Weights of a small transformer language model.
Architecture: no biases in attention or MLP, untied embeddings.
Training: 489M tokens, 7464 steps.
Each number is 500 + 40 x the weight over its row's rms, rounded and kept within 0 to 999. Layers, rows and columns count from 0. Numbers have three digits each. The size before them is the row's rms in percent of the matrix's.

# layer 2 MLP gate, 704x256, rms 0.233, rows 537-555, columns 0-255
106:455478451509457450563513541495501534520391537484524474549488470549510468466558543411458476543493433437487512477453459480453528471535497407492534509447524491467502526527518482567492545516533513614450523467472506513511491442514435476493519504535492457530562515503531489559477548498479484573443596480540496485410456466465468482588491570512459521414441474475448455554466432494468531435534509503528437549461440481534496522552504537513504452466521557472603534496525468540480476534442543478484539477507429537517530450502406490536539472476421522560526481588448583510484526497459516459501475488517537475491567479542467491547449541579486497491454506499501560542459553459476464510459476484493489505530497564485496514421525494568509501514546494532425524540533480495494495484442514
106:438537502428538496464509491531523434559570543483484464436501462494538559473440477425523545460499519553477420500580482426434507539543496396526456467517485469445539454439597451532449538430525479508497594554521498464526505406553486491563391481481513584471494469525432492459496506452495521482445575515452506473476488495540472514503483501511465560483535552518552542513466519529524470509466559533568514498547536418476501484506482528566497541453532534478541450499510483563559487512430481504527583490456440511457498469535511540500498482466514501498520543525459547483469509468483500544521510450513447487503469506498535554527470460524488494476510490481489572504529424481535497500522468494408545466511532545436603454508526492510388528463466499495490524511480489586503492552526553
107:459514511512534549437484548574417398470429535459478519522413522458562516515485456485537483508448528517467550505514561526556461486476509522449542485491454478548547497464451531436530500518550476494476434525472525438465480502488593466525515481485431400418539512563500549520453540466521521522568533464506559490539484486518468527424428456498549492527518524473479511521486504513467541552517502423486475533475500569503513545538479497489465451450427520545524477449509509529516627565550433436502594458464473488523601477444499473508442483458475531488473510525516476502480488460509479470500494484496500529504489546402553550496462538474482511588477470486512488432530427490430531540483516559479464576464500548525540525489548504511481503480485531474558526487474441527454473538566438
096:488386504424432505540441481556523534467475432443550503530459499494520512554503536443499492462519520525509526509499523493462506531475464520492515591490542488532522472507441616546522519521471519531502528421477534499471435471503525420497471474521493560538482564508555549531494476449473444464464544535500516505488542481493518561539481554523588486509525453542452525492549557525541553443541462514529500540481539454486501483475510460486511552492590462479472568502519500509522445515474572452504492559499604553589506544405447536496491489466560514492430565476537500498484466518504522505446563495541522511507497551476461503481517379502485465515571477508486528534559470470530494473443480470506469478492422574453481508469422549448550474430537452434428499534437457527461467527500542
102:503482593538435428537565486492544510495541557551465458550447466487512457485446491478497456537473462460461449530522480523455509433409526509476427567452505550475474455506564560508571450467455511506471534474520524546384524509514502499544496572525468555458490511508510467529561433563538471488491442475529499579469517541503483566522524487492485532425507476475458512497506477450487530486453529554472519549494515383493484467410490571592491494507508475502465469479484489531424515450415531426467495490445577470493542467552529557521540516493509487472433506547525440527487481468523505498430451506477492544511532502550470454541514493553441553532540456515483556513473609536493468490557504485480513454523510549457497500533557468543567547552521496478532492561535461491540447508460552
103:511528504506472437468512533563490415563525506509510492469514533512476505563539493528499543495464537504429493543486460526448535482545476485487537452525474421557537546443470472505526452498505496507516494516530503478440504552462463483457491552444428458531459512535467491460518445427580449540453605444551541436542525460479444446504508506472464398498500427515590517507472526485511528545508528515469539625539509469557517491500414506550527425506508374637512486470459468469455517507478514479513545566495513502487445484523514373508479429502476511539509492460542468429469520550500538501523505524498496543535545517482464494478505489484467525479488553508541482512499578513551458484503533575537485520504447454455589514528512529478454509503517463490525507480522538463483544411531449
100:486502468516576534500430467507489497446439555529530505451487437482461523449488528519476483439490453503368450554492522544562461441526511500439498491478518470523496516439497493580474523540456491458495522527533531461510437478523582510540453528487520478506524540469510486504473466457531553394508516501593434558510511514480502650546503556466530451527477514478558509508460493484443472479484472547522498539476478496476578503494387457500472491534502486495468517460496544561481441488504481562492525469457402544490465515502501502474583516518507588507558519575492530520468433541413511532439514537570483554543472494459510507501562507457434520478474487499489571513505491471437480445490452538471488500500525436537523503547454519406515447514465507448524514422533502560472567473488477
098:485528484504480524491507535467471511500489473498459553519470502483552481572473492534480507535462555449505477463518501433496480509556547439534509503482557567499494490517473519584587538498488547435383511468505462503543475528450582549486549479552501565485503528499489490528543473512454494445487468551547512515587480505477553513523539505484585546538554522517555437500514465494543542507499514470539405547554519647536509523490549479505467462548410570491520541472495493504524469452512433465570528496446503515472536504504497437512526491471516465476491511453457480465437453458522471512444519441473433537563484450491520503525482529464494511584439495502501444549486488634451492569551458500478491570527499565530450539537495478504488446503436414470514425440442496508533487515539559
101:480483520509471459537512568468511541495502475435528524535467519467482563460548419470462534516506514461523468515523463490503497486527460521477463506492539521590448542509565469465485537492452557548487568508549480484571443540531459593555499525461528480502565519547477515549449429469446520571436524511501581529488465546488507514495538499496518565540477545474511480481526408533416523452468488505472490563496505534474448516596480515445486546495494549513383507588493492437519535442475525479471466531475479538491553417503471435550538530500499538458422459496565559476517457508529489517568514566535498542525512390524508542479601575509485510534537550497515553503501504499517449431498453536517470515533534505523570522504448450479489482548451440431535490446548494481487554555493549
097:536584547549508453423539509525489470494462531458516474444513514504561476470517486416441433511460493459508546546420455559512483444547502493489446455468499554432490476511468537537559506473462479532494549501506528492445492442461420530546522446480519581462513394420470575452538508466455523492499532510566532478501486458452440461523503484449498551496479436499545554414426558514476446540490486485539494552526508505456455484479525494479455450576521532526563552530510535504507449581519498472401418474561528529472472557507479499507476472456420466577518501469528560541471497441438507500519508513523545469517529502428480450455464511526497466442490511457491464494492530500473531564542504521512372505540500502526493554494445513550482569524452527489545539572513487496483472486555507
097:457518508495498535560563455600465508522534470504497469563539510523508463452534525533454461513631577476594418535514519474503442526460471546520492543537457490534433547568491452475474457411498522514496510528537514496467527546469538487446531497551535503469547463463443509529495502462486488513496385397520501476477483479558493517458516509479507533507463556457527488618489546461491513492520511530465457540471441503552521548511547483514471467470492513441453536488514518494420518501457423477482502478522456522523482489545532489468513453543572512560487505458515504428508520527470479454470525487393507551469524466507477561472571514505504518492420507468536532547503446486496469510533457431595412491473574494476521535586554446472483550596448545522529490484431513503523505500501519
094:557526528542477544487473448503509481461470527478529472537381484526485548545509518485457544548531525517506505522525489428536472520426581417493508499506574513445473458458458532521504523503484533494511495549505532572483523491497536457488461465478534527472511547560549481568506560543476470516533499565496518540528414489489532510506462419555474495484451466448553465479429488514496456530522603438519474469511516503558479561503556547528567543531492437564498435472542496469474498505471540566518474609566482501473500562480498505520545472505489535527533495509577508461519521425467529481582564496585492504469529494573445583461546473537524537517413463510492484423498440508453449410475416512505536524554495546453452448528534496556518496414504513490494510535507442500539475452509461
099:537529481431463476513467467490506469509505477479444561544540504500547521546543498479458537434418385482510544482449567502485456460527571461522502473473524472427499439518473492445572485510505486522408496470504507480427530440518490515443518507451518575492478561598477527557512497480505529501503480482461539506442465460509572444482416459510482486429529518416554441460424499439482578471540480499552486443480550468479472521562538521488494494509495526504481525499481487441537491491459468490587440455561428468512552598454509457493471538463547470434459508548489492450398506472515510452472494466447479487559532482487518474501494438508475523465566529518562471468561530486497494464516489469541514523588532524532456445512496562532539519578518527464532557449529466509555521435486542
100:498450418516493454538554494614460509527472561484555507508511483518501450527482535473480545426548470571579470515457409502507501523475460499498464516517531574534515623483565463512580552576580568497476454514525496510532523513462481476607447449527481494532542555452425516473400470428580510497467516510531496530586467482496487522539521487533475489504448494473440485614523573526502521516482491520547493540519532491468509549543522520466456489488506573507570453494505559530471455468455550521530516516473520522483503506480480440497551522509580480526473553526519420511432485517453469480510495516500466462497463493489437497484466543474503469463527500519535437522458503511528569491474434558540472491409476529509475451566503484525552493452470517506439435539520537524484493437460459
095:455471464463413519497535458505434402471487537492458524418523466565492554512540531510471543560576488524475450533573532418529526513474493462505444482451553494473457555506504440498506547458477468487550491510494446454528523564528500559474475571525489559557458429473497499470490517528546500525512470551546491538538458501525436477448554391521538558496461533556504433504472504473550464521489443413520504568444457449525488497513411472460503527496491506535449484526562485477563475484508490561466452521500482509433520532504558554483437520495451481500498484468560529526420466545571501426462519508482532420462516425540479527483524494482481548447496487515553537496481498462549470518509487454519507552476537507446413492628466560485523535473499458482478507566533472493416526505494515
093:434496483462490518486530485558461500511481497438491547468471507449456535464433564489502469590504564503499531466515586525549469436563422484511493538508478507522546534453535488534497542463452471521476483530482551536517504475450474461586454530470581429515475520500485534484462433469519512525509496506537445533510507462450446516469490554505524420461438489462455559486536495504582498517422450590460543549493456499505484552475436542490436515503520414561454526521479486534435512407565485481520499476467499512553507561492481430523547533438469524444554584530528472512500517515474455503523526456525577488501484508464508438520478424457559561434473482509505493651448409538469529511464525496464469516481451490520464454547503522501502526477443510510505470506600480518473504514452527
100:499528564513530433565471534413503547478518544462503560473473506475529477488484433559477487551474546446453454497507577519521510470471530513443514524477441473474459510566547495502521552464470443448485475544505476548502453585547487508533539545469525530465489507455493511469558482523530451419410495546574515526513512471530437479513547468513536447446505467539488529494426475454520516501533481509497432475485503538483556554508592575512462494533458440487550529458515565536478495457473445603560515432486525546494526515447563484571476503487485499442546485461486478530504455456489502432497416449611478476483529390567488511441553571466542452472534465482515502479560520439491479428490468450498544513460455471420504556506517507455499459525471494533511426493500459542492503490480446
107:574539477564515481544549558504457470539513528463445528535494459513467582502464451476440514510458486478518578563467465442477539482538524575496440518497554505533519545513478489474574532555517419411447551490514498428465444475520554556493464516493442508552460542512448508451539499532559500521434514447602529521515524419500481468498530496476505474500495476522520487532478458455467579545505573490513486461554508463479522533461487503568428467570489505551517431492492559496497497567467545532393472459399437547527481540518494432487505505537452561510501533462509478439483542519525506487488531445431484552526547504513412500509589489457451496497542486487550457497500529519455442447528503536528529575491601506454457538499484537471540505483517490510496488519523515525424480434494439
105:487491459491562538553520457491547465555511483472474467551545571536518538540462422547469545503493578544586542480540487556513497537501484505518512507490392532486444475494498470462483561507525483463448522431463488481532498542516560518476498537536504522477481447507471502557477497512455466521498580523475525458440550560476521495496463433480534511499578519523462551521549489550520465593448495505511483508428479479455397491464443499507495460501544517562526474468480526494556487535450465546484489502460541454471419560457443430451512515539479500464427541500497446490581486520450456478546560521559476487540469558522552544513536528495482399524512488542585553489538496568525575535485453489499515545560523498415545558421508491477517463530514402529425544566480487513523438506481502
# layer 2 MLP up, 704x256, rms 0.242, rows 537-554, columns 0-255
105:487479537457511462478508465489463494493520508480529504508486525459493521459480513466553520476476567533563491552489543467546525497481463462525444554530517488512529547511451508477521519561463481544480512479528526531472525494415481480509446455435545545478551499471512475514493563516476506451495500501501517483483483584541546511493554501463508441520439510463512469460521535563474453495553474491555552496499459525464508493508510621440487537507495491458466491480512510426508602503557509469455448483442448501508520492567514504471479522474430497557449510498510531472367505417499491434483479427487511531497490644509412531493512443515528544502585480454543415422615524465503549500557464468411559526508454456553486498547490500537543544497552516492574498440551540490573597527487460
112:390605468473455479449505576528503450499537501487445497454525500591469565533523568522451555501485545472457464484536531435469500556604510571495504532522487500461503504500568484515515500483504489553468499576451506462526579542465460515485488495506514525512535537517504515477555503479505488482480516507535408493556523475577507483551503474506480496471527507585529546510483461509513456463487481552511525451545419575419511505539549504466456552501508536438484474471488469531493484475514470472503453519537530510550561434510434466508456487425504577510445494474472514471399574550496501493549468614546502509502525435471517536477507503537481495487456487511601489496525534486480465483495433423455493549559549553509494481539501457506419548451521509424493485495423491501470481508467614
107:509526470482481478480519493451490448484488466457545564474463488447569524466487479473480533562506546468543512515477520604463479514479463463563524440519493596468532510516454476486425512386528451536563482492557540526535509476523451506451499508520504511474577502430483599508504511537511480447446539481420473531604503571518513453548426532495456606555528537523429481507460523593590524508457492509475502450569491485521519463507469482496500471569502533486474461510418439492490449528488600533447503526492541488430468497530505502528564495498482520554471481470506534451576543469487478500537546504526464530561427527488478557512533573452518521535497528511420454509536520482538523472468488448540517521441532471502477512499500401520415474509515476509522515522469472477524514517406455
093:535435536554492470529565452551547557459492490426548462606422464528446527479489483530452503536525538472502509511507559478450494532514496468448532528509548503537541475471478489552494568438479524539574563491476483514419468503483544484533508477466557545518473505493484544487492437501478460413547546520550578491502492531511546437578499475438474503507528556440472540472482549510538475464569457546524509557502461393573472407490466511471544592486492451543514590545530489549544504524500522499475473532485537502547476457464491591504512466495587506483513494521509468457445473458483517534562548423545470552524469521559477462472497429467491415493528478504465530471586513553502533488516480410492534443509481531449494489457528488482544588453524540508472536537460456535502483482527503
103:504503520529466512485517457531449565526552459487476502465519511446537443408470551464516501455568494542482533516445480471547483496530502473562568440550470464539568533451539428531502514512502477570483557467536505504515466467521465559455526527467526515572569513532510485504433464405469526486602495447494521479472552500483536470550543567459512505536493489550609509489513532506511460512526488571508461476448521530532473566513535480437455544505509548402475510531512487562576460627484517496490509433520470509533558486513547541535491515542431449496464525488530453494494569521567505461526500486415511564492488459551538481454552484434447472493464543476475452469531551467502536490499406474547541552443494500517496496490465457520495531468424466447507551426523535489424482552504546
100:545497574437543567435589504483445540489494474453465576453459441511517493482467549483473528557505509462512534509450453439451446491580502509571451542546471501584555457516507599496510494565497433409481575514430509540440538483487508521520426503465474487538525473479494565519536478483521483545509486494538479479547509545448537514575516467498482453479488474569524453467501432565519456539499534458558494451498479553511524485489519517432460542518507449539545485501473518492579537432451440500463567467429441521478555592567549507504531494499451496397489498484467435528525565472533537486559453470505548498488489508514474534538445520457489501494499393444483512510449511533499503497531530452457474497509537522472456516455514499415554443489498449521471548546480464544454498526501505
104:512482476484428488435520542514508436527494544507527432487492572475480554488475529603473539447459520523485555511451506453438595481469508461442476475435489480487472491552483519482447459510475523475467471484558537519485487496428530471495535604556452494521574502528504481501481475570427554548509432496483481497489521531448419519516508447524492469519483493563368424483426496571499469539439477453455500428499476439528463451479571488520516509521526469522564449587575507510550461511495489597480521507526461446521539538495499478470446459452515498457508457481498513480467483537573503518503497476567508397467545480525398474426480546462509520496501506488495525557529484430562511459556414458536463478481493502489470542500494542529509497493521445497506511517497442509503503411440506
100:592457549491464473515491505519510484529522405556544500504505481528509517453468523516434567529521551482515510513466603532506511505485454487509570494494513450512563488447529487457460532436595517513436504484535523565564486506542510452472452540499537526567507490573472570497489457477499474527496473462537468478485549538472439585496468520524468583562467551512538484498452514474504490538529522552484542533490495446493515493495485421556515570519511502484491463471527521467479464495444516542442536459558449595483438477433471549449455552479568466451589521488506432433556427525503519480518494544556525511567506539457508520531489444497439456579550500573538553412459543460498502475496497475565535443483517574519525463504478479487535558403543507504461481535489427441498516479493457
103:543542478527553513487523524487421490526488442536467469420498514509467406521431554514494469545451583524497432447461532459504446454490553527463534565507501490498500427535494580478437547469563555495578520535504533558444562564493487535527532458475509469420517528467549462513516582451508458471527452434422417485508561491494430527456467452533500535436418491509462522475552511441563511491469552473547431500498486501493529491491529491539455540537575443527538510463483503539507501510502519466528494496489556509511423469529501536495525511558531606564482471539420542552528493483472503507512425427539454442563467512492539450538549494506484477431464478480463457460565509484550499515509504501495478555498482418509453445530525477525553496521524485461536517503487561458510457467458564
101:418502508478547494471495451514513564521536547490403498524551463477498478515512536562490426494532478480453561446562483418516497446510453554526460605500539413567481501486523583532461423500447506472531513562420501532447511574496565536487474455558437467516460555515465539572500508567514512463526507489438440520515505490509571516498524481474497503458462416471483503454541440434507517490578550567453542517507420483509519471535507514449530542483504482446510473455470491613497517551506492505533483444535509495523545465491545466470481500566464569467498473516460526506509487459491463558464464522560460531536526474563566472486489533512492482469550440544502506505557502486580519499517526510518513435510496476511576449492501468466415525545444571508475501479450509537508576514420449
101:475548518522431523463543463594540512539552467543548566462516588582469502495512479526418451515539461555574480518523467500479542528491486524534519520476503462498486561512510464517532490499568462527498449544552485489522536430446555539542445546534492473478542587642544493502476563448576526498444399415537485486573507472485510521491478413544552495441449432416534447441505533454534485504489489441493473496464452502429391543499549545521501506487519508482549432511506519530441487511529476506425460458530553520491489504505499489489498496518497514549493457477512553445491440464505528480487405503479527584545510480469506487496571456545457463475471540471517538473516561512499484547494571433523519493562472520435551514465499521517531494497520535519474514481542475536495522470466533
099:540565524488438533450470560464470503469453441467474574495511474466533497536546498480480482530492551533478456455535537482447444558512488407466510527558581551463495485473464456511500531433471504541545470448501507469478479484543433515499467498522433513449565460511500471447449421469489511545482472514492544471505550446531486474489451435516490564429512523470524532519483559529502473487536498430585489577470507479520441542417489489471488446479405494558505479483501458453517481518479546537583572502537482483446469564529534493479481433461498551493513476444531427487574431497523539504553563473484529539530543503569424533569481390501451473479534475470518529504483496575471494457450477511494474499594522491506471469466564478454554479473543442463506380538500511491519538472485463
101:539509503550551469508486552540472473551456468486560516483516423524480523428470460518478526468475477565548544529482503461561490532481467435498493440459523501509510525512531472456485499477487466503517384466501513459456551470569531538546468512548437488463524471495477529455514537518531486547455503525481469522539491497509577486450517518495580571581562527482461530503470462483492509463435476421474489498492481477515511416557427483456483449438495470501494419503498590513532478504493549536519469528458496525483492597583448539578444478518511532510475559470531425475537463488518526449528511534485441517437483474511491581530424456602533457518548486512547446519555400528485518553537510523492491514480580539445524492464471522506408552413378501496477520526509534497557496485522489
096:408531451571445516509543499494473516506425507504512435500511494559489408512468430503485543460547560504575455506453446483502480530572399541525476486468629544537515492460545447498450527477496508495498565568461435458502561494503422507436527434471458498536563509508466474472489424532502430518529495456473501577522447436524478497558478478502503452573484475517494458536540487573454508456625492486505493511543518443515496579507469480474433562460534537516485508473561569490473536522450556509594524527516476515515462447544503558509562454445554519519470537502499492514520513509493509507553502523490514470522506525534526476449487525524515532516539493550440582491481449478530511498486468479494485468494440458507452509534515518511544491483474502436452565442427526446510443443493568
093:564463431517493530600415530546443499460464535555449491417547504508529530472531466522450507532555480521533485474566462515516429558498445492584512504496480491475503485497512454524520536453463445469540529488481488493510496539514502586465566573556523540540492435429478523504492513506502492442570510533526527515520478447491500508459525503521549513478541498508523512473481494474531498549526513574475574516509498447539506570467527470561446455475459471510540551460433533498464478516469425466480463429482486482578552479540507383471428553495459454445508531525631514445468496462464531493521474480517507480580546485537520536505548559569520523523461462452495511496563429582473586494419571464506488498507480503521517499406511535461530471550453492505575453472509499508514471482463546
098:542504506435521472508476463486447505519505525545536456541491522505434473568485478503414454456476430483461455576488477507461478495516525480516542533476460549482450459576473473460439472451510535552518509474600467546522545486492475424549504527564520521448546522451521476461542505488458505473524515464514546472465467485474512465520507506519457559547559530551501478481481482510505488492497459475466588466452548480496478437442478491587572522528467606433539525492575481544561482500482476553520519516535530501507464406524504532534498436492480514551502433531484486482535493382509558512499543482477442557554444483537504486493493519492524474507387545404521515436551538453570477518506484450496543479435554567455500470483501524534475539533568424506482413469516523436489406478506470
096:464538462526508514540477487516490574522525448460468508559524551535444527527538512538502524492507404569465547536542393511389532501521488545511463567482416496518540510435505498507465455484429529499490541443464445493447537436567461481493561472557500494480491520523449522471503506564468563498493605521514504443443520506469523551474491492593473422471527571494501487525567560541531444403520503604451524521570456470525512448488567474507512466501555542480537436495539512469514475575546512517532446543543495514564518463530494567461499527495511539474475449475516476500571504552458503620468469507536433496486463471422479448419486525473485474491531472521520456496533507478481440519524534527496481408463493530454517518528505504543527506530458500539501441536456510510506510523455508
104:543501538567515554507505491503538572525501455494508482576537507473469482477480528485580555478524512465522474493461474482471442491515515497481547478515512404456510476494552494487453499519540485502453509483544538481483511533459444431574519459509468553471551430417478490500416510492433519529535527459484524459506545562501526578504446541465487443513500483476493520467492417572574514542492528591495496552466453474478485456506519495487561484506497484429527525440465499553541485525585445502466476440493576487415591480511511527493502525532492575448519502464594571546509449523349475497525471476439455484532519438515518464505505548521484529526379509528448497444476513470536458562520447479501486519480503539562508567484567536484469543443488497515519496478473572495514488504474594
# layer 2 MLP down (transposed), 704x256, rms 0.222, rows 537-554, columns 0-255
094:512441459475521555559486467468524491527495510450495466524528525453585524399525499436436520481478557467491468504498515480507484469483543498484477508502507558513564433446403522524523462550508502496469476511551509486480482463541458500494503483535481481552473446586524418489503476584456517540516535482469491558476534392511549420455553485425528529392519565497470429480507551506465503556511518491514503519535524523564520462528435522509438504551506506470520460445487487537440477440491501457469516438444579582472481475498501531519561552477492440460464562523488494510449470447489524453522525449475505485464441496494515420528499540477572614456497491504539508465518515455504466501480504512458455406513490537515585439526545553574466508452490556538402507516532479482465510428535521
097:555576528420476513472502480438547516510502506525491461513460484495472439522475479432599523478548513545526472586547459463458453559486486495451447516486478514506481488538514490542481402504487548459509494528463445439565430586503487474480483551424458485558552493497533543525518491504479416520490490472550510528570516514524500407509530458479535493520511504464420514536417475507466549451520501422514512480446451470495536442466427502470445524472513495520472503527517476499551503478510522608501480515555487520441492408471488512504473524451429498504550570567476472473493534560500461486456524464470555441501483465430453481554557473464405514501480543548489572494572516469486494481496562533456522407520520544548518481520592545442490455471480547505457448466473488520473492512448570
102:504506458445421571576533490525420451434554539534442558502470457495448552499525540463504506509535556509489460441459430495500489446516476498411441518491468478527512525474468440467497472456554514409477504476511496492440481535432570517489567506472463503496566474543544491490462494499484441462558472467444438549496529460575383511501529493528494474503553528505500494520461442428493472498463530509544488523494525521472494468503489549432502516487453489554525534523477522533491497545531511531539518540459582503450467487495549544535551506494458526517504476502526448640493527461546507502512483568563514583496533580474414594557444555453523453493476419467451536467548454495514477537448498518463487505479456482461450464483551519510584543527527514511490462456501492449461516465578516
093:569463503530494522415563493483541456476603498517460531511446484505581408481556506527422579531494491479521521525528538459497468467518426443477476481441450524467420530523484486451417533524485534470439508542569556486476522504498497509518507568537482480496483562453499576429465530445589540524537447482556443427535449473451510587536459542484530529512465468517529480489448500526463582564501495513534495532564465507432492513483487496436576446483510492496492522526489532506433514542484477522443515519567542489458497563496567428518508470477485488460440568526490533481541474474496452462520457588483536590516458517463506483447457514537484511555475478514461461489523498509455449562556577494556466527575485475515489505599492454512469530475459500527527526516482469522481473520431517
101:545499467527524482512541417486535511545434457450483541486511530544508507479473481514481522462481488529456530446525516458443419517427478472530492548529523523516473536461493456483490548499424554478456467558506618507558533502466480564510537467496457466484485504456570481531464513551527534530523526603528545427446445538469442539519465543497569470533488496510529563514457521538488592502490473463501495484472500481512512549500504464503516545489515538471500458477497572504488500461445480389494546526530393509460503476499499458429529481509423455564545511465504483549540486526591495478498539512519533485413470476582492488490478542492469440426522543499530408552499504445463511476541526454606523555485528515578416524537530475461474520482404499497518563489516467525499402490441487
100:453518513508480518479546451491519509417496524546507583470590436415404482478445546490464478441490449544525453454531519456463532486486521541535514554431536489466379508493424483508514526492487394467490534531476552520434573573494473495428486443489534524549505568499386550551473470546518527546536481486511508482503512443492507514495461465555480508518442533503433551493446513486531493536497472566480454555509477495519508537418482560486506505510532450491482548471478475530499511522524431555487548549485509481531524550487575492446545498503519518445495508418482477526517479521526542558435505539478472514509527448544457572513443555540520504492467451518485512495530524536461544592521501520451467535482540392492507538514461473427504524497590525489438511484429484538523439491479441
100:498590503493481529569504481502418469511525494501480480493511609544473520527536482426512605389490500445473498600522541428512524513540449504505563534532456505455521553473499441481510451501574548523458508468500591504477482548552452490480416496442485556466420461492472504454554537424549447481469489456460475474438500451564543460520473500441509555554459549501508482529555529501565539472523509537482487482469471530519456469470467439475505495586496506529521490455529546525493497486465561545529435499480557549437526481524589488558502544450451476443492529559506494535531438465492523469496543450494544535447515463412508512557505441511505469459511502544529552512488544531494485458555468443445505455485447557485462517453517516549494452508549445493504508460520520546496551547442542
101:534569487467402505440584508481483535490545537511482450520476453472498481523594476512600525530475499486501417484514500495503519431457500447561490490451556543504499501547526467443511537489456446490514514519518461576515527495578527535449478462567458613514524449545431486513561436538523457529500415476565489589423532468541449477522524548452561498512412549590477456482434509545553448515507562494473519555517522497502545479475470527405554479517486518526412501486480496493472556507512481464484464556483563468454500463524539488497437521530508477522523472495544548485504525467542441468437521410472510472499505477491480516568504523500519447485522514506520560476434498549499450539444515597474457490526506519499497510451545516473523545512551544523551434473463512477517458501488578
100:493500425544519497513510498509524500524569553519479483414488461444574508503496469487493483492491517543547516509418528547535500517526543548462489491508429523435439489496442473547497552517436525538460515532459512464436453494494502497505495569522508527488533449464484475429454478550486543477524522486433468451514507552479535537537482444505522454537530464510497483565499604497475440492483490426520550539469446514567536549510524500489471482486508541544495495497539511491478525448572503495474528544458703464435500452459570511465431521525533476492503584446454555501555554411420460532431495498545462538472457467509517556443471499488508457541487492452509520484412478552497522537501475559502531497470478472496520492572586443502537495497538457493457494547483389451481484467476512
102:548509451469472549538572458504469503606516512523465516551593540490488502525523505532504561521493566530480530516418492435473523460428517502480489474497508463527530500499510515562513520496552540466523455538472506553437470525536515462415469514535469488478508490516490519419534500445449522503522512600523545558423437466478511502489476541526562460478525519547490486495525466545472491461457468483507584456548498492525491450529527468499518524474437462501539523518520505498520545478526473520587522457526522600559460520523476526502481500551577435536532528572452493437489527494542574521570472473449490465535542454488521435574458464521492520565488530570611523448458496478528485419507514463501547600551544537453510507468524504476543580444596428467521491463421500466554520507486492
097:526498541518524533534470444511404512556493521552544438446476488483526484453569506499514572442430547473544534551487538468583517493521543535557487528533460450486545491581465529523566534531518533499482512497486472548544497499528493466507516511525508507498494514475523483505539490495424527479607536459465578507510443505553405488554406528439548529463501500491447465570556456556485442498469471502583550474506520513529541558501489494579514516537483424569541498484484510454545425477531522486489516492462444463503484453507514505526478501451496476462424555457495550505516458452523567502514471480507457432482530549537491499612512515499491531496445480513502429422507549476561460436475555461498460549464540509558489527481505596440477439541506457492475515445455466470563493575505420
097:477557472475396501534490539555497530460554448529433535477460505505421411413474465515495522502518482516521513481475506507556581527511499594504549507480520551541587462495544539482487514429586519557480525442492436446521407504550468472503495465543520568505546490406513466475476528475572499562475513465438484437483464533474533429492477585493508505499439437532518519541561465489470523542538400549483531516522471504492426579409477508514482545519521539463534495467462438482441487449491585412506551469481496536519534464461517446503429483536465542509538494480504543464453502543481516512453521469514504520442501527443508500502524454504459461486514486551491449492433514552447430505514494488487481495462510504510546571490462438498489455492454513588528553432524491460472495519517476
104:553545498542546478561491547480573488551421509514471515509485533497507504449505500488525464516562396456529519481469483461487511515502524457482551563513463511452497546470440552511452577454492440533471475466527583517516476481545440466485473511563465500540514501529511534490488451483486480546478515465456515586459482469443533491438529436542475464496498472522519468503480463476517507533585530503474512496569547525562526491522543486507513515476466488538432486441552523523470464473480502531546491543452576444554563508532522485502491476564507411521580447536497387488476497530479517507526535470457501502417499455549547523552486480487428470572535424549464457533435532462428544544541533500505451464477438453500471528580464486549497541596479411497523401507471574497554426525479475
097:558525496498480475495509538520504410490476495498532487482476515495494483452541521465559539492461484531446530496539463454522459463468474454590576462520562443535504417475509501485523471475510473527441532506514443499474510441479521532563475454511549496500571498481494592512508563507474556469511491427469466477535528403509567501518536443524525495536431581525492482431485470470446526476457523502478543508578504463465546537497485494497423440493539486497466446466476494517546409520492505469480477530446480494529445538578524533453476533559428488563465479565444552423528514498474500528449582523546463568515588505542526504486475461466522480413519465471547524570585479468479482570432554538460400412461516529501521507409526484497523536478451474487558501485477509515508473444553532
100:487528533471429514533475433523499510529415460436429477428460464516569453476493502548412468490510521526545520532547507540484460553491561499507579500498543534508532497460515530514468540453432515460544518532477474478517514524477547534453515490426487565468497465488494467540473465558503496538526531526457534501526435450572531516471578457456522480491490496536537456487536498457499455541455508505521548463456567541565521512491421507505478485501530485501551561517526433486481420543492490452484464472491468505453541438535433466448577553659465532502508483486519497513508462506541464504563508569529488523493552496566471566496457506535517588516438558527552553517476451473536481483544530552508462525537494466495549472498525521552481532563482527524414543479504512560477393453568583
089:489549504476537439554493463462446487529540570508505422494486659457483478508507552445472521554518478378573514549536493464539469525535465456520488521595550475583469502501521428472525535454496472498585446497454560529538515504450454460499510510459498509478502484565456463565419516538547454516432502542479434568474540448487461508501485513433557526502502503512423437499490467507439434512489635461497456519493467475559505490575474514541485494483551494546521526501497552562512536497489500542464488524499476601508604512464455496480549500526506468573399468477474491473539534449460445464526504463500521481456495458512499450556472514502497512494541457458503491547478537520460533491483516482489482522487439508522476516481551512482486506523484445431449501497489532560510541518520562
099:444538538428459476413495546515434505463511453455487535475552484500507558496427503559500508561460445506531507543556508450462527506569454470499512451510558469563541465431462504591545587545521473429492510521452517550441495474386491450406529491492453493501488442491503572549505492489505479547426439587537535481535515494552478490508435451455511410499483553548510557523457488549487536457524458552460484506513499462494517487473522555445594564470474533511535487466477487466466544524496493534547527535486525497450528574469526588506476506469463501485523488460533482483548422476516510541515494455509470461486417473554484514521480472466516412523470515489490472509556522506537506431465535557508514572458478540515501550525553479541593501470532499521510505489471546421565486507477434
105:470491471545478516487505464483507535548479426497522519459434456449555464497556432484562447425457491489495546543432393541566588479507473492465563550449484472460568448495425495552414514519513529431500435452543511596497531523528490505492518508418456530443467504477596464438544443483455511544458487479475487500445552517500462495481472502462510448456456521501495531444403444536559505480460509548475423476533482498448480531545447505603575554510457452506476500530511457491527486479529510486528515535483514419482489470483541490496565496502552526474518453429417541529492490502488536475487456530505488485506515449516524498504399513533546528517471487575546497431551496460436482470447531474456495601491474516512462575468552506488500546499509494513492539513555545510495509470541514